{"num_hidden_layers": 9, "head_dim": 64, "norm": "layernorm", "qk_norm": false, "bias": "none", "beta2": 0.99, "max_grad_norm": 1.0, "warmup_steps": 200, "batch_tokens": 32768, "dataset": "wikipedia_en"}
Each number is 128 + 24 x the weight over its row's rms, rounded and kept within 0 to 255. Layers, rows and columns count from 0. The size above them is the row's rms in percent of the matrix's.

# layer 2 MLP up, 896x224, rms 0.11, rows 129-159, columns 112-223
size [111 106  88  92  97 100  93  97 101 105 102 106  98  94 102  93  94  95 105 102  94 104  91  99 106 101  99  96  99  96 103]
[[115 150 143 122 135 103 105 171 124 119 132 116 180  99 148 135 134 133 132 146 112 124 151 138 138 173 116 145 133 136 111 112 131 165 147  96  89 145 112 138 147  90 129 154 146 151 107 118 131 127 108 138 122 119 111 113 116 133 143 131  98 100 150 115 145 123 179 124 150  86 151 122  90 112 111  73 178 146 118 117 111  79 160 117 145 112 154 139 108 126  61 125 143 141 121 128 174 117 148 147 134 109 100 126 155  90 150 103 144 162 127 131]
 [165 117 108 165 114 118  81 126 139 122 133 142 114 143 148  94 159 135 173 128 117 170 129  97 110 107 142 144 111 153 148 140 116 123  78 171 134 137 185 202 102 141  83 114 134 117 125 159  77  99 142 124 133 118 158 116 160 178 122 129 136 157 121 115 144  82 148 125 132 171 109 148 120 138 122 128 118 151 108 145 160 140 117  94 119 149 112 104 156 105 154 124 112 158 113 119 138 145 100 105 131 169  89 129 113  98 164 157 145  90 136 129]
 [149 130 171 110  61 113 161 178 150 114 191 108  84 137 123 104 133 139 139 120 132  70 110 183 110 101 123 163 152 130 137 140 107 128  93 178 162 179 157 108 125 127 131 145 156 165 150 151 123 132 140 143 111 150 112 131 112 131 115 133 154 156 147 164 120 173 151 103  95 130 139 142 131 184 125 142 122 117 154 143 146 140 139 123 137 154 136 139 104 105 148 118 145 126 144 142 129 119 117  92 141 115 158 129 108 126 137 135 194 105 101 139]
 [158 135 146 100 126  99 135  97 137 154 112 128 137 160 135 120  97 119 111 106 153 145 170  93 170  79 130 162  95 140 134 106 113 155 100 132 109 109  87 130 118 105 114 120 126 146 112 142  92 129  99  60 101 114 131  99 144 155 145 154 120 102 109  97 112 147 137 102 172 152 111 105 158 151 155 122 110 126 109 131 135 132 151 132  98 121 151 149 121 186 140 151  88 128 113 144 123 120  81 149  95 158 103 114 110  78 142 130  57 133 141  99]
 [132 150 103 108 119  87 132 128 137 113 127 101 122 131 171 144 164 126 134 109 131 178 136 154 100 136 122 176  98 119 158 106 143 143 130  98 116 114 133 126 111 157 143 106  93 134 147 151 120 124 152  97 116 133 172 139 130 145 106 136  95 119 182 116 157 155 145 138 143 110 123 168 128 137 147 158 139 131  42 128  96 131 106  76 102 128 122 131 130 110 136 105 138 121 158 134 156 124  84 156 162 120 113 109 100 126 132 138  99 102 151 179]
 [122  91 105 127 161 118 135 111 126 177 125 120 125 159 158 136 113  88 138 121 150 109 117 126 124 133 132 115 139 158 134 150 116  94 119 114 147  97 147 106 140  91 104 153 131 135 109 182 159 133 112 143 154 140 169 120 111 141 134 131  91 125 148 167 137  88 197 112 154 111 169  96  93 144 150 114 116 150 114 117 118 146 104 136 117 116 146 118 138 148 145 105 100 136 139 150 142 101 109 168 102 122 137 162 109 181 141 122 115 105  97 143]
 [128 154 107 126 143 117  73  88 150 129 112 149 126 141 144 140 120 107 107 128 151  80 193 132 141 158 114 103 115 120 104 128 148 114 167 115  59 140 109 133  96  97 149 160 148  97 144 127 114 116 116 136 139  62  96  92 147 158 188 150 110 133 126 114 134 122 129 147 105 133 116  82 146 109 121 140 104 132 156 104 143 125  81 158 112 150 113 118 142 153 124 116 106 147 132 164  89 128 107 131  92 150 106 133 134 121  74 125 123 116 117 136]
 [187  96 131 134 138 112 126 145 116 119 152 113 125 110 124 135 132 105 128 142 141 108 141 125 120 154 125 122 129 173 122 150 125 124 118 141 128  67 114 140 152  80  94 116 130 133 140 164 155  91  90  84  80 154 112 142  83 167 132 120 151 118 179 133  83 177 145 135 131  80 151 131 153 163 136 132 160 104 143 129 142 141 117 120 140  96 141 170 154 127 166 104 154 113 143 106 132 176  98 132 130  92 132 102  90 132 152 138 148 143 104 120]
 [138  80 147 129 136 139 113 116 122 127 129 157 134 183 118 116  99 133 127  90 111 106 109 128 152 158  98 115 175 123 129 107 160 126 152 117 118 134 108 123 115  70 141 138 163 154 109 128 121 114 104 150 157 144 100 134 160 120 127 168 159 107 116  76 128 152 117 151 127 145 112 132 137 162 141 101 119 189 162 101 148 142 127  89 137 104 104 115 143 132 128 155 100 130  76 100 107 152 157 148 115 125 148 162 135 127 108 159 129 127 105 142]
 [ 92 109 118 140 111 170 152 137 105 124 135 137 114 136 120 134 165 109 118  65 110 126 137  96 114 128 148  91 116 111 111 142 125 130 126  96 166 124  64 116 142 117 139 129 165 133 157 144 122 129 134 118  98 125 123  77 130 156 158 147 111 192 132 107 126 142 101 105 133 138 148 136 125 144 154 128  99  61 140 127 136 145 135 118 105 108 133 143 163 114 158 109 115 160  94 138 135 125 147 115 126  79 142 118 151  80 115 118  81 111 133  89]
 [ 95 103 108 105 125 156 113 152  97 173 121 113 115 148 143 203 122  94 135 151 138 120 125 135 151 138 154 121 154 150 130 118 129 100  80  84 120 150 144 147 163 138 149 125 100 166 142 146 124 126 133 135 114 133 126 113 161 148 130 136  55 124 113 155 188 128 141 128 172 143  98 174 154 106 113  96 125 134  91 176 134 114 125 153 127 115 133 145 149 102 150 139 121  90 148 140  97 148 133 110 138 136 115 163 118 156 155  97 120 126  91 106]
 [153 114  94 177 137 119 127 142 151 139 125 149 148 136 141 127 128 154 180 133 179 122 125 169  92 110 170 122 126 155 130 158 147 163 127 123 163 133  57 136 107 115 125 120 115 121 153 149  97 125 140 158 116 121 135 109 108 125 138 116 108 141 100 141 107 140 191  78 154 123 128 124 105  97 130 155 120 147 117 113 126 134 140 110 142 118 131 182 130 112 101 156 153 162 111 122 130  60 126 152 111 162 158 108 150 128 151 112  96  78 118 113]
 [143 154 143 161 140  95 116 140 135 130 123 153 116 145 189 128 150 150 132 108 139  96 129 163  67  96  97 119 179 167 118 101 108 107 126 104  99  99  61 129 107  96 130 125 163 122 142 153 103 131  69 138 143  87 162 155  93 132 145 105 144 123 102 114 133 154 152 176 162 125 129 111 134 148 150 158 160 124 182  77 130 117 152  89 127 116 144 139 116 134 134 144 121 135 129  83 131 137 135 137 118 106 179 123 136 121 138 150 101 166 122 142]
 [128 101 104 130 139 115 123 106 124 156 137 127 125 118 126 108 102 131 120 136 107 139  96 143 123 121 141  74  91 128 111 111 175  91 125 111 159 131 140 128 151 129 121 112  93 133 116 144 126  98 113 167 183 133 173  86 139  98 116 124 120  75 118 164 107 130  89 146  98 113  86 101 146 127 174 131 117 126 149 102 101 141 136 113  94 102 136 167  99 103 125  98 138 139 123 103 202  84 120 121  95 114 144 148 129 123  95 116 117 118 173 115]
 [120  76 167 128 156 115  74  73 140 134 141 127 153 111 126  84 145 124 155 103 113 129 128 149 101 140 150 135 107 182 133 118 178 104 120 167 119 114 146 166 145 136 164 111 144 155 143 155 111 123 129 156 150 183 151 162 165 174 126 115 130 102 152 131 144 149 108 115 130 152 128 149 109 135 152 166 124 130  96 118  89 138 113 130 154 171 140 118 114 136 147 143 109 161 158 119  89 128 117 120  93 147  91  89 163 110  99  92  95 132 110 120]
 [126  99 120 159 105 127 164 147 159 107  83  78  96 164 156 125 174 122  84 126 116 130 113 112 132 118 178 146 121 130 114 141 116 158 111  89 147 115  95 102 100 128 109 166 149  86 126 143 143  86 131 116 106 172 167 151 128 141 129 143 146 141 131 141  88 104 131 153 108 150 147 140 126 152 153 138 104  89 119 142 131 177 140 115 148 109 142 168 156 122 110  95 132  91 142 160 154 187  73 149 150 125 111 129 120 132  84 129 113 132 131 159]
 [134 120 143 106 139 133 133 131 143 119 167 149 116 143  86 141 134 148 103 116  92 128 152 195 125 103 129 135 158 122 153 117  94 159 109 108 131 147 160 116 159 129 158 146 119 131 131 135 111 159 165 120 116 127 138 129 140 140 109 142 129  73 118 109 121 129 112 103 156 102  88 143 118 113 162 123 184 127 152 126  95 120 158 147 110 131 126 154  58 118 128 143 136 102  83 130 164 115 163  92 141 122 125 106 115 120 143 128 171 130 116 127]
 [117 111 158 141 122 121 118 158 113 129 186 162 147 151 144 152 107 116 133 147 139 133 113 161  76  99  95 157 138 114 115 131 115 166 128 114 104 127 132 161 161  97 175 131 149 161 168 141 136 115 158 139 110 124 145 158 125 141 180 119 107 122 172  93  81 156 136 101 113 121 139 139 146  99 134 172 111 155 138 124 129 113 105 113  94 155 142 130  87  64 182 136 144 129 116 124 118 143  95 162 110 123 141 111 125 124 114 163 136 123 153 116]
 [121 157 130 125 147 141 106 127 144 108 112 128 110 178 124  88 151  98 117  98 144 163 122 153 138 106 127 147 122 166 133  99 197 138 124 132 132 135 169 124 119 100 179 123 160 113 134  87 106 118 110 169 162 136 121 111 139 133 114 118 152 121 128 164 172 124 126 144 121 116 137  93 154 116 147 107 136 120 149  92 132  99 125 133 132 105 107  97 143 161 161 128 108 120 142  79 127  98 154 132 123 131 142 169 107 105  85 120 123 120 121 127]
 [147 146 120 147 168 114 138 132 121 114 118  96 159 136 101 138  84 120 180  94 131 131 139 143 146  96 187 176 143 163 116 178 155 149 164 166 135 119 138 116 133 101 123 115 149 164 148 112 104 113 144 128 106 130 122 139 101 147 155 161 126 157 145 178 152 131 113 143 129 127 120 129 154 110  92 149 164 106 172 104 113 171  93 155 118 136 107 134 204 166 193 140 128 131 107 153 145 136 137 133 117 133 143 102 136 126 112 108  96 144 121 127]
 [132  94 151 161  84 149  81 132 114 132 117 120 123 118 144 112 156  99 121 103 131 122 165 156 108 165 145 121 117 125 111 101 122 128  91 112 140 135 142 137 132 134 124  77 125 134 102 139 104 128 135 110 151 131 157  85 117 138 110 135 145 123 161 102 127 110 115 126 103 183 131 126 164 125 112 143 150  98 126 167 162 132 128 140 156 104  96 160 130 110 126 148 118 144 126 141 100  89 138  96 100 124 152 149 112 124  98 175 148 105 136 135]
 [127 143 165 148 145  93 109 171 145  62 154 109 132 132 159 109 160 113 147 125 118 103 125 160 112 109 189 127 130  88 107  73 119 118 168 147 175 121 132 121 152 121 109  74 124 145 129  69 139 148 128 156 129 203 143 131 104  94 105  89 138  82 125 135 137 144 151 116 124 106 132 180 119 131 138 147 116 174 102 148 141  94 130 135 119 143 124 135 136 109 111 125 101 111 106 102 122 124 150 150 147 142 137 123 149 104 178 140 162 144 149 134]
 [152  99 123 137 114 128 118 119 192 129 173  82 139 142 145 119 133 108 133 145 158 140 110 164 162  87 136 112 133  96 175 152 107 104 147 158 125 133 140  77 169 134 154 128 100 151 151 141 118 113 144 100 153 147 151  94 170 175 125 136  97 111 121 165 121 162 104 128 121 131  96 117 142  79  81 129 113 135 136  70 122 126  71 135 117 105 124 142  91 150  98 108 155 141 154 117 116 104 119 134 136 118  94 140 101 147 163 155 145 141 150 100]
 [152 139  97  93 110 157 120 145 157 163 103 117  84 146 120 147 136  92 115 138 131 118 126 115 118 149 108 139 157 137  74 122 138 119 162 141 171  93 154 155  83 122 105  62 123 138 185 175 122 143 132 113 141 112 147 126 123 109  90  88 125 114 157  67 111 123  99 145 124 107 108 160 107 152 130 112 141  90 117 124 151 169  80 165 135 137 123 138 129 115 144 110 111 119 168 120 140 100 149 137 120 121 146 139 127 139 124 140 115 136 141 170]
 [140  83 130 134 174 150 145 146 118 128 141 115 188 103 117 129 162 109 140 159 123 113 142 151 137 115 137  86 123 172 132 121 155 147 160 109 133 131 118 126 156 161 129 118 123 165 101 157 105 148 117 171 163 121  81 129 127 139 120 122 149 158 194 148 136 116 146  72 131 123 127 120 140 134  68 146 104  97 122  97 122 180 176  88 135 111  85 164 167 153  92 155 180 149 153 114 128 124  98 147 112 149 118 150 168 139 115  99 114  89 132 138]
 [154 132 133 128 139 162 199  83 149 123 156 159 118 143 170 154 120 100 116 131 135 111 126 166 160 110 162 113 131 154 131 120 108 143 130 103 165 118 114 195 123 124 141 130 121 122 133  93 162 136 133 132 138 162 140 150 126 144 157 114 144 128 158 130 146 167 143 118  88 140 198 114 110 128 132 109  74 153 139 142 134 142 118 162 134 119  93 125 125 119 143 137 148 161 174  97 134 140 150  75 133 129  97 127 128 150 113  84 130 118 137  97]
 [135 131 116  75 129  93 122 130 139  94 102 153 160 155 137 138 135  99  92  84 137 153 135 141 145 116 106 163 174 121  99 158 116 103 143  80 136 148 133 151 154 135 125 139 143 113 160 117 111 108 130 143 160 126  73 124 152 130 114  53 127  81 174  94 132 155 124 172 135 190 153 147 107 137 179 132 174 139 133 163 142  94 109 152  99 169 149 144 161 136 131 158 103 109 121 110 145 125 117 150  94 162 122 115  91  73  92 174 103 118 105 130]
 [123 161 100 134 127 137 120 163 118 116 139 108 131 138 133 160 174 137 133 150 149 131 154 154 162 126 130 153 157  93 149 124 103 156 127 128 111 110 142 133 140  75 159 109 132  70 154  81  80  77 106 128 105 168 139  81 164 163 123 106  79 129 122 119 139 129 134 108 162 121 122 114 152 136 100 137 132 116 129  90 136  98  99 133 111 117 124 139 179 156  91  74 152 156 115 114 103 131 133 127  85 115 151 204 138 130 139  87 145  90 128 117]
 [107  91 127 126 120 131  98 137 148 110 170 128 146 109 172 102 145 113 106 134  80 171 139 137 133 100  82  87 107 144 103 108 147 149  96 105 148 117 121 150 153 115 123  91 139 104 140 141 116 122 109 149 133  89 124 128 134 100 115 120 132  77 159 119 102 148 144 131 162 134 148 141  99 110 131 167 131 112 147 104 165 166 116 164 117 126 133 160 128 117 131 128  91 118 124 140 136 133 119 149 131 126 136 120 134 119  97 175 128 122 131 152]
 [117 175 122  83 122 164 146 135 133 130 101 108 118 160 146 133 184 195 154 133 114 148 109 115 154 113  98 102 119 113 148 133 150 120 116 184 147  87 106 128 122 130 131 159 122  71 120 167 159 136 156 112  74 134 137  98 130 134  94 101 140 108 209 123 172 118 122 146 146  99 116  95 136 136 125 135 139 147 110 110 136 135  98 117 120 122 111  87 151 150 136 163 105 154 140 128 144 133 111 158 108 150 102 165  96 119 115  97 134 111 134 151]
 [137  91 135 128 101 136 154 153 159 141 145  74 113 169 111 123 120 148 144 139 139 166 139 164 135 135 172 160 132 131 125 109 138 168  94 108 127 139 148 133 105 177 130  78 112 120 136 140 122 163  89 133 122 142 148 130 143 124 131  96 112 148  98 133 132 102 174 156 126 108  99 141 152 132 159 104 158  89 152  87 147 141 135 179 118 137  93 130 194 117 138 101 120 135  83 113 175 139 134 133 146 159 152 100  99 148 133 158 128  97 147 146]]
# layer 2 MLP down (transposed), 896x224, rms 0.0963, rows 129-159, columns 112-223
size [114 101  91  88 101 100  84  96 103 108 105 110 105  88 112  97  91  96 102  98  98  98  93  97 108 105  99 100  99 101 102]
[[163 123 151 170 140 134  96 210 123 174 141 177  98 120 105  97 151 121 120 124 129 176 151 116 119 156  85 156 158 161 110  83 117 136 129 139 130  94 117 128  91 108 151 147  82 115 111 100 147 174 157 166 135 109 117 103 108 124  97  86 128 143 135 102 179 132 160 141 122 117 102 117 145  95 132 110 147 137 152 120 117 161 105 161 180 156 147 133 142 106  83 162 135 133 109 116 133 111 166  85 113 174 124 126 125 111  95 111 100 133 133 122]
 [133 116 121 178 135 160 115 115  62 103 108  95 158 179 134 157 165 119  84 129  62 135 141 126 133  88 139  91 121 157 131 140  92 145 133 113 154 136 145  90 135 153 118  91  86 130 132 107 157 140 121 119 129 133 100  72 121 158 171 135 131 161 102 149 126 100 122 153 149 128 128 136 120 173  97 130 112 128 133 144  88 110 121 122 144 129  77 132 148 123 124 107 132  99 153 185 119 142 130 128 149 103 161 151 133 156 126 111 158 106 147 114]
 [176 101 131 174 141 125  98 109  76 111 113 148 106 109  89 171 110 139 128 113 121  98 148 118 111 137 128 149 131 117 163 141 126  98 126 163 128 123 129 156 130 148 152 125 128 117 121 135 142 117 130 152  82  74 156 151 125 142 161 104 109  99  57 127 108 134 160 143 139 151 166 152 117 109  99 129 140 128 151 144 158 113 143 132 156 115 152 148 135  90 124 126 106 115 119 124 165 139 111 158 114 120 103 119 133 135 130 125 108 101 168 141]
 [125 170  97 149 144 127 122 160 105 123 123 110 115 133 118 124 110 143 118 112 104 105 138 158 128 135 131 111 107 142 117  82 162  98 149 120 125 148 108 132 141 127 136 112  57 109 168 125 118 134 128 147 190 132 147 142  86 118 141 114 136 111 120 156 114 119 168 123  83 150 136 109 107 110 139 160 180  85 176 116 163  99  66 144 144 147 136 155 102 140  87 127 140 134 149 107 121 138 151 106 129 115 112 116 143 153 103 123 148 141 127 120]
 [164 136 144 148 120 113  70 191 130 137 144 132  87 132 121 144  97 135 127 179 170  93 143 158 136 122 122 113 128 137  65 124 143  83 106 156 135 114 157 173 139 103 106 127 169 119 127 121  97 143 148 139  99  87 160 140 104  89  87 173 169 149 125 145 107 177 142 129 149 142 118 123 130 117 133 142 134  83 141 115 135 165 147 143 116 160 149 128 129 105 127 162 172 108 112 131 136 163 146 128  80 124 143 136 119 132 128 108 127 135 136 121]
 [124 118 188 131 117 159 112 120 150 105 136 159  93 101 114  90  97 134 116 134 154 131 123 125 123 136 108 116 157 141 102 128 121 107 199 158 117 127  98 133 171 166 148 140 105 133 143 183 104 126 118 110 136 113 116 109 101  84 165 151 120 122 124 119 161 136 135 146 139 144 143 128 123 125 137  93 103 137 201 120 141 165 128 181 126 128  69 136 101  96 150 125 161 110 103 136  87 127 137 152 117 124 128 133 161 125 160 100 101 118  92 105]
 [138  96 178 149 175 140 114 146 101 114 116 108 153 134 169 149 161 119 142 156  96 181 125 126 116 100 152 162 117  98 164 158 113 131 191 126 143  80 159 134 131 154 148 104 123 119 162 112 143 128 158 134 118 146 164 132 131  72 181  93 133 139 135 147 154 125 118  91 127 127 125 142  99 146 101 149 116 106  99 165 109 122 149 136  91 127 106 162 136 174 129  85 109 123 116 104 163 186 160  89 144 112 102 127 136 129 135 129 146 131 112  95]
 [122 167 109 140  93 132 117  92 124 125 129 166 182  98 133  76  77 116 114 135 120 173 111  79 149 103 124 154 105 117 117 130 126 120 118 119  90  97 134 130 116 117 112 100  90 151 137 126  98 199 149 145 120  91 134  97 152 133 135 156 129 129 102 130 134 100 134 125 145 154 149 142  96 101 133 131 104 154 120 150 117  85 137 106 131 160  92  99 111 137 110 144 134 116  99 126 107  98 186 142 133 107 112 123 145 165 161 164 141 111 140  88]
 [140 117 114 127 107 129 107 115 141 135  96 123 103  94 155 134 109  88 146 152 125  92 141 100 154 116  80 114  84 108  89 171 153 114 126 121 141 139 141 127 142 121 142 124 117 142 151 151 126 114  93 142 145  99 155 124 116 154 122 107 180 141 121 145 131 128  90 106  98 114 115 118 104 151 116 137 122 123 154 134 114 160 135 104 142 119 137 117 119 124 133 145 110 145 112 132 138 122  78 137 143  98 119  76  91 138 177 109 123 125 135 161]
 [ 98 133 156  68 111 113 181 140 111 153 106  81 127 138 121 136 143 147 125 130 140 114 150 136 102 117 122 127 130 146 113 107 122 121 134 140  91 144 161 120 145 140 145 135 139 101 142  90 117 172 126 149  91 136  86 130 109 144  48 100 141  96 176 107 124 146 112 165 125  80 164 142 118 141 144 123 124 124 103  93 116 129 182 179 149 151 132 139 128 138 117 119 120  93 146 139 143  78 138 121 134 127 106 132 133 141 126 133 141 116 155 110]
 [ 99 158 145 148 133 152 111 115  99 159 135  75 134  90  77 124 107 120 110 140 133 135 126 100 196  73 119  93 123 139 135 114 182 162 132 135 126 122 117 111 126 136 143 150 120 144 128 164  95 107 149 108 138 128 125  89 146 108 154  74  95 150 139 131 190 139 122 148 113 114 116 159 141 122 138  71  98 134 127 102 151 137 148 126 104 129 117 132  95 123 122 131 106 136 170 135 106 123 127 114 119 105 121 148 141 100 145 102 115 146 142 121]
 [166 115 134  99 110 123 131 116 128 123 141 140 107 104 123 119 126 101 146 141  99 151 120 122 102 126 155 164 104 158 154  80 112 114 165 123 111 120 119 171 122 133  96 120 123 127 137 153  88  85 148 130 112 124 174 157  96 131 147 119 139 143 152  99 172 160 144 151 101 109 129 160 152 111 108 146 136 115 139 118 169 127 126 146 151 107 125 156 130 110  97 153 123 174 105 127 109 149  96 123 142 118  86 112 122 161 139 148 119 171 124 167]
 [111 153 133  85 118 143  72 132 101 133 104 127 107  85 147 160 144 131 173  77 149 123 104 184 140 128 124 131 137 158 144 136 118 129 127 135 108 142 124 109 124 113 169 145 122 164 142 132 158 125 115 142 160 100 133 113 133 100 169 153  86 146 118 166 147 137 147 150  99  76 125 136 119 132 124 108 149 104 134 148 150 124 114 119 173 140  98 141 137 152 127 162  92 145 123 104 154 140 128 138 123 150 165 109 143 130 135 117 154 151 175 109]
 [118 128 135 153 110 142 125 148 115 105 103 117  98 130 117 137 152 141 146 108 149 119 174 128 162 122  69 161 173 112 168 145  83 125 108 139 110 116 178 114 116 146  87 149 140 103 119 160 125 161 163  87 122 172 130 153  90 153 147  91 127 173 148  86 156 140 161 167 134 119 166 125  82 149 120 135 149 116 111 161 112 129 142 119 151  97 125  78 126 144 149 140 129 132 161 162 119 130 160 129 119 118 155 111 149 140 143 141 144 124 104 136]
 [116 134 128  92 120 122 102 106 169 157 107 139 148 126 121 135 108 132  86 132 172 134 115 130 116 113 116 138 101 159 136 132 101  96 112 134 124  99 159  93  98 128 119 142 128 158  94 118  97 137 112 123  72 140 134 108 101 140 160 149 136 129  91 132 160 175 133  88 115 138  92 121 127 112 138 106  94 145 171 129 117  93 106 139 130 137 141 167 129 116 130 112 140  66  95 104  98 134 102  91 106  73 125 157 150 165 129 155 102 145 171 137]
 [ 94 104 171 126 148  81  93 133 138 145 135 165  96 120 126 143  97 167 119 128 135  98 132 145 131 148 133 126 183 155 153 135 113  89 128  99  95 156 129 148 155 113 137 121 118 160 150 127 113 145 145 142 154  90 128 141  93 152  79 131  96 123  93 116  90  90 165 129 152 156 138 102 138 119 142 140 135 140 131 152 112 103 152 163 157 121 117 124  94 100 117 112 136 145 111 108 134 110 116 167 110  93 182 110 154 117 150 112 133 114 137 160]
 [166 121 126 119 138 113 112 114 105 112 106  66 122 148  86 164 120 136 161 118 133 140 114  97 125 182 142 107  79 142  96 148 137 101 143 150 157  86  96 108 135 104  82 139 141 128 104 119 142  89  71  84  62 116 129 128 109 122 102 134 151 181 176 151 122 149 158 137 134 133 158  98 109 154 116 133 116 120  99 131 137 107 132 100 132 145 129 138 144 105 140 134 170 177 152 176 146 123 142 127 132 172 101 166 147 139 155 134 123 145 153 138]
 [149 161 131 125 118 139 115 144 139 106 107 152 145 136 160 136  68 158 115 112 126 118 150  98  99 177 103  83 139 121 192 163 137 107 137 122 140 139 140 167 135 102 146 158 122 123 105  93  96 134 154 126 100  85 121 144  80  92 150 139 150 106 131 137 164 122 139 101 120  91  95 127 129 108  78  98 140 125 112 149 140 153 134 152 133 150  85 154 167 115 122 102 112 115  99 157 140 108 144 117 154 118 125 168  98 128 106 132 149 157 134 132]
 [165 155  98 133 151 164 126 114 115 150 115 133 131  98 105 131 108 140 129 161 137 130  88 103 116 128 144 183 174 146 165 143 134 132 151 121 148 157 119 130 142 130 130 121  74 127 174 144 124 148 140 128 158 143 159 135 104 113 172 131 107  76  92 148 133 137 114 184 120 131 118 156 129 133 111 147 151 119 116 145 149 145 122 145 126 152 129 104 101 152 100 141 164 101 128 128 124  95 128 120 112  99 113 109 128 112 124 165 116  94 124 132]
 [176 137 157 128 174 109 124 113 169 150 134 169 143 144 121 146 112 154  97 174 115 153 148 123 126 153 173 125 127 173 128  87  79 141 168 106 119 140 115 107 109 123 122 159 139 118 105  69 184 144 106 116 109 109 171 152 125 122 129  96 147 140 142 127  98 126 145  86 127  86 182 139 158 132 197 114 110 148  80 120 103  86 139 124 138  67  90 119 139 145 135 129 143 149 120 145 111 153 129  82  73 144  77 129 129 160 158 119 157 112 120 114]
 [126 161 129 114 111 116 124 121  98  73 106 164 125 146 103  99 153 109 142 152 140 132 109 109 110 141 102 123 114 131 113 117 147 108 131 107 109 137  86 141 142 167 149 153 145 137 124 141 151 150 150 112 171 121 125 123 127 141 113 127 132 148  94 112 101  92 168 126 150 115 165 125 133  96 114 110 100 165 126 122 121 120 141  93 146 149 100 141 111 180 128 169 115 102 129 102 128 146  82 121 136 156 121 103 162 125 116 113 148 135 158 112]
 [150 115  70 116 152 159 133 119 141 101  80 115 120 135  72 138 109 210 114 120 143 147 141 129 133 124  90 122 117 120 139 226 149 111  95 100 102 131 113 141 137 132 153 155 144 114 146 140 132 146 113 106 105 107 135 132 148 146 184 125 158 167 141 139 117 139 129 125  98 114 116  78 153 116  77 153 148  88 104 100 133 157 110 112 153 144 157 143 113 121 113 145 158 157 150 118 144 136  89 111 104 120 155 115 108  96 124 134  87 120 147 117]
 [106 167 120 119 118 157 134 128 127 114 102 186 135 100 163 105 102 163 120 125 135 134 130 108 116 135  89 142 143 123 141 130 132 208 113 129 126 107  96 146 181 146 112  93 177 169 133 138 114 125 120 135 106 213 148 122 139  80 143 108 193 125 119 109  95 107 101 169 128 127 134 139  88 150 156  97 107 134 116 126 119 116 142 142 127 151 126  78 120 122 105 161  97 142 141 126 125 146  94 145 108 115 130  92 151  72 138 121  94 144 157 117]
 [139  72 125 138 119 137 122  96  99 101 158 123 151 110 125 155 174  97 126  97 108  90 115 133 133  94 153 134  88 119 135 147 130 150 149 110 141 105 148 131 155 124 146 133 151 124  88 137 118  95 134  85 147 129 164 104 123 165 141 147 130  89  62 148 187 125 126 134 145 134 150 157 109 146 139 117 129 114 124  91 135 175 138 109  72 142 120 127 171 148 148 108 137 153 165 127 139 115 114 131 148 120 109 171  91 158 137 109 118  79 172 121]
 [126 117 147 119 103 108 155 124 103 154 139 111 140 104 100 128 135 116 136 134 161 106  90 148 104 152 109 102 152 132 159 126 106 145 130 133 139 123 164 102 116 106 143 116 182 153 155 105 155 112 131 150 107 124 139 166  88 107 116 112 109 125 166 100 134 129 147 134  85  93 104 104 105 132 107 135 179  97 137 124 121 124 129 198 129 191 126 115 161 112 124 157 114 117 152 129 109 131 116 128 143  93 137 154 146  92 109 131  93 119 109  93]
 [145 132 116 117 133 135 157  99 135 117 137 135 112 169 118 132 129  92  95 147 113 165 125 123  96 110 136 133 117 116 107 134 171 123 106 155  97 159 138 155 113 104 100 115 146 119 134  96 159 107 111 135 116 106 149 160 142 127  93 170 174 130 149 119 142 142 177 158 160  84  98 117 124 166 132  97  88 114 177 132  99 187 114 150 123 108 133  89 170 151 116 124  95 115 119 143 117 140 191 132 144  97 131 109 137 198 127 111 146 109 109 104]
 [110 165 111 146 111 180 125 115 154 107 134 104 159 106 102 128 114 182 103 114 120 155 108 121 121 151  77 128 133 119 146 135 128 133 161 115 140 119 104 143 171  77  85 146 102 145 122 160 148 128 105 128 128 148 140 112 140 163 127 115 121 158  99 135 135 181 115  91  76 150 122 175 124  90 122 118 122 152 112 106  94 123 137 117 150 104 154 159 106 118 165  97 112 122 112 121 148 161 104 172 160 150 161 101 169 116 172  77 125 120 156 131]
 [ 96 148 129 104 119 104 109 101 140 105 112 173 146 156 104 117 157 119 155 149 125 131  86 102 164 141 116 126 149 148 139 124 143 105 143 118 147 163 118 153 144 142 101 117 147 122 111 105 123 157 114 122 116  97 138 155 149 165 139  95 127  91 164 128 145 112 145 177 134 134  91 110  94 172  88 136 148 164 200 148 138 156 107 112 126 134 125 170 146  92 120 116 164 136 128  95 133 107 142 130  76 148 104  85 130 123 129 139 106 151 107 143]
 [112 129 107 111 150 147 127 134 110 128  78 133 116 153 126 156 107 135 119 148  77  95 136 124  98 139  99 105 133 102 129 129  90 114 130 151 108 169 122 123 108 112  68 106  84 141 162 121  77 106 139 138 172 128 122 118 194 137 162 147  96 155 139 100 148 104 148  94 109 109 120 161 123 129 104 121 161 115 157 124 111 152  98  82 167 117 101 148 110 132 122 119 112 117 130 144 147  91 125 127 151 103 112  63 143 127 138 152 109 139 110 121]
 [133 160 127 149 123 137 121  95  95 126 169 126  83 119  99 124 120 117 134 149  99 108  89 122 117  89 142 119 104 150 124 119  88 149 131 115 123 154 122 155 178  95 161 136 148 105 166 138 152 126 132 109 134  95 129 101 148  74 151 117 147 110 167  87 138  97 131 134 105 106 108 138 126 133 138 117 192 154 127 147 123 160 162 136  96 177 170 148 118 123 112 102 154 142 140 126 109 132 101 106 121 136 111  95 135 117 166 106 113 156  95 137]
 [134 112 158 113 184 125 126 141  79 130 176 160 131 128 144 126 136 103 135  60 130 119 103  90 124  99  98  81 101  96  90 144 106  96 162 159 119 140 108 145 120 141 138 137 123 156 134 140 136  76 131 111 148 135  99 136 150 126 131 174 146 114 128 109 144 121  97 108 129 166 147  94 104 113  76 110  87 109  96 133 112 111 173 150 118 136 137 106 101 125  97 115 133  99 150 151 126 136 124 146 123 123 117 184 144 105 118 104 141 117 125 152]]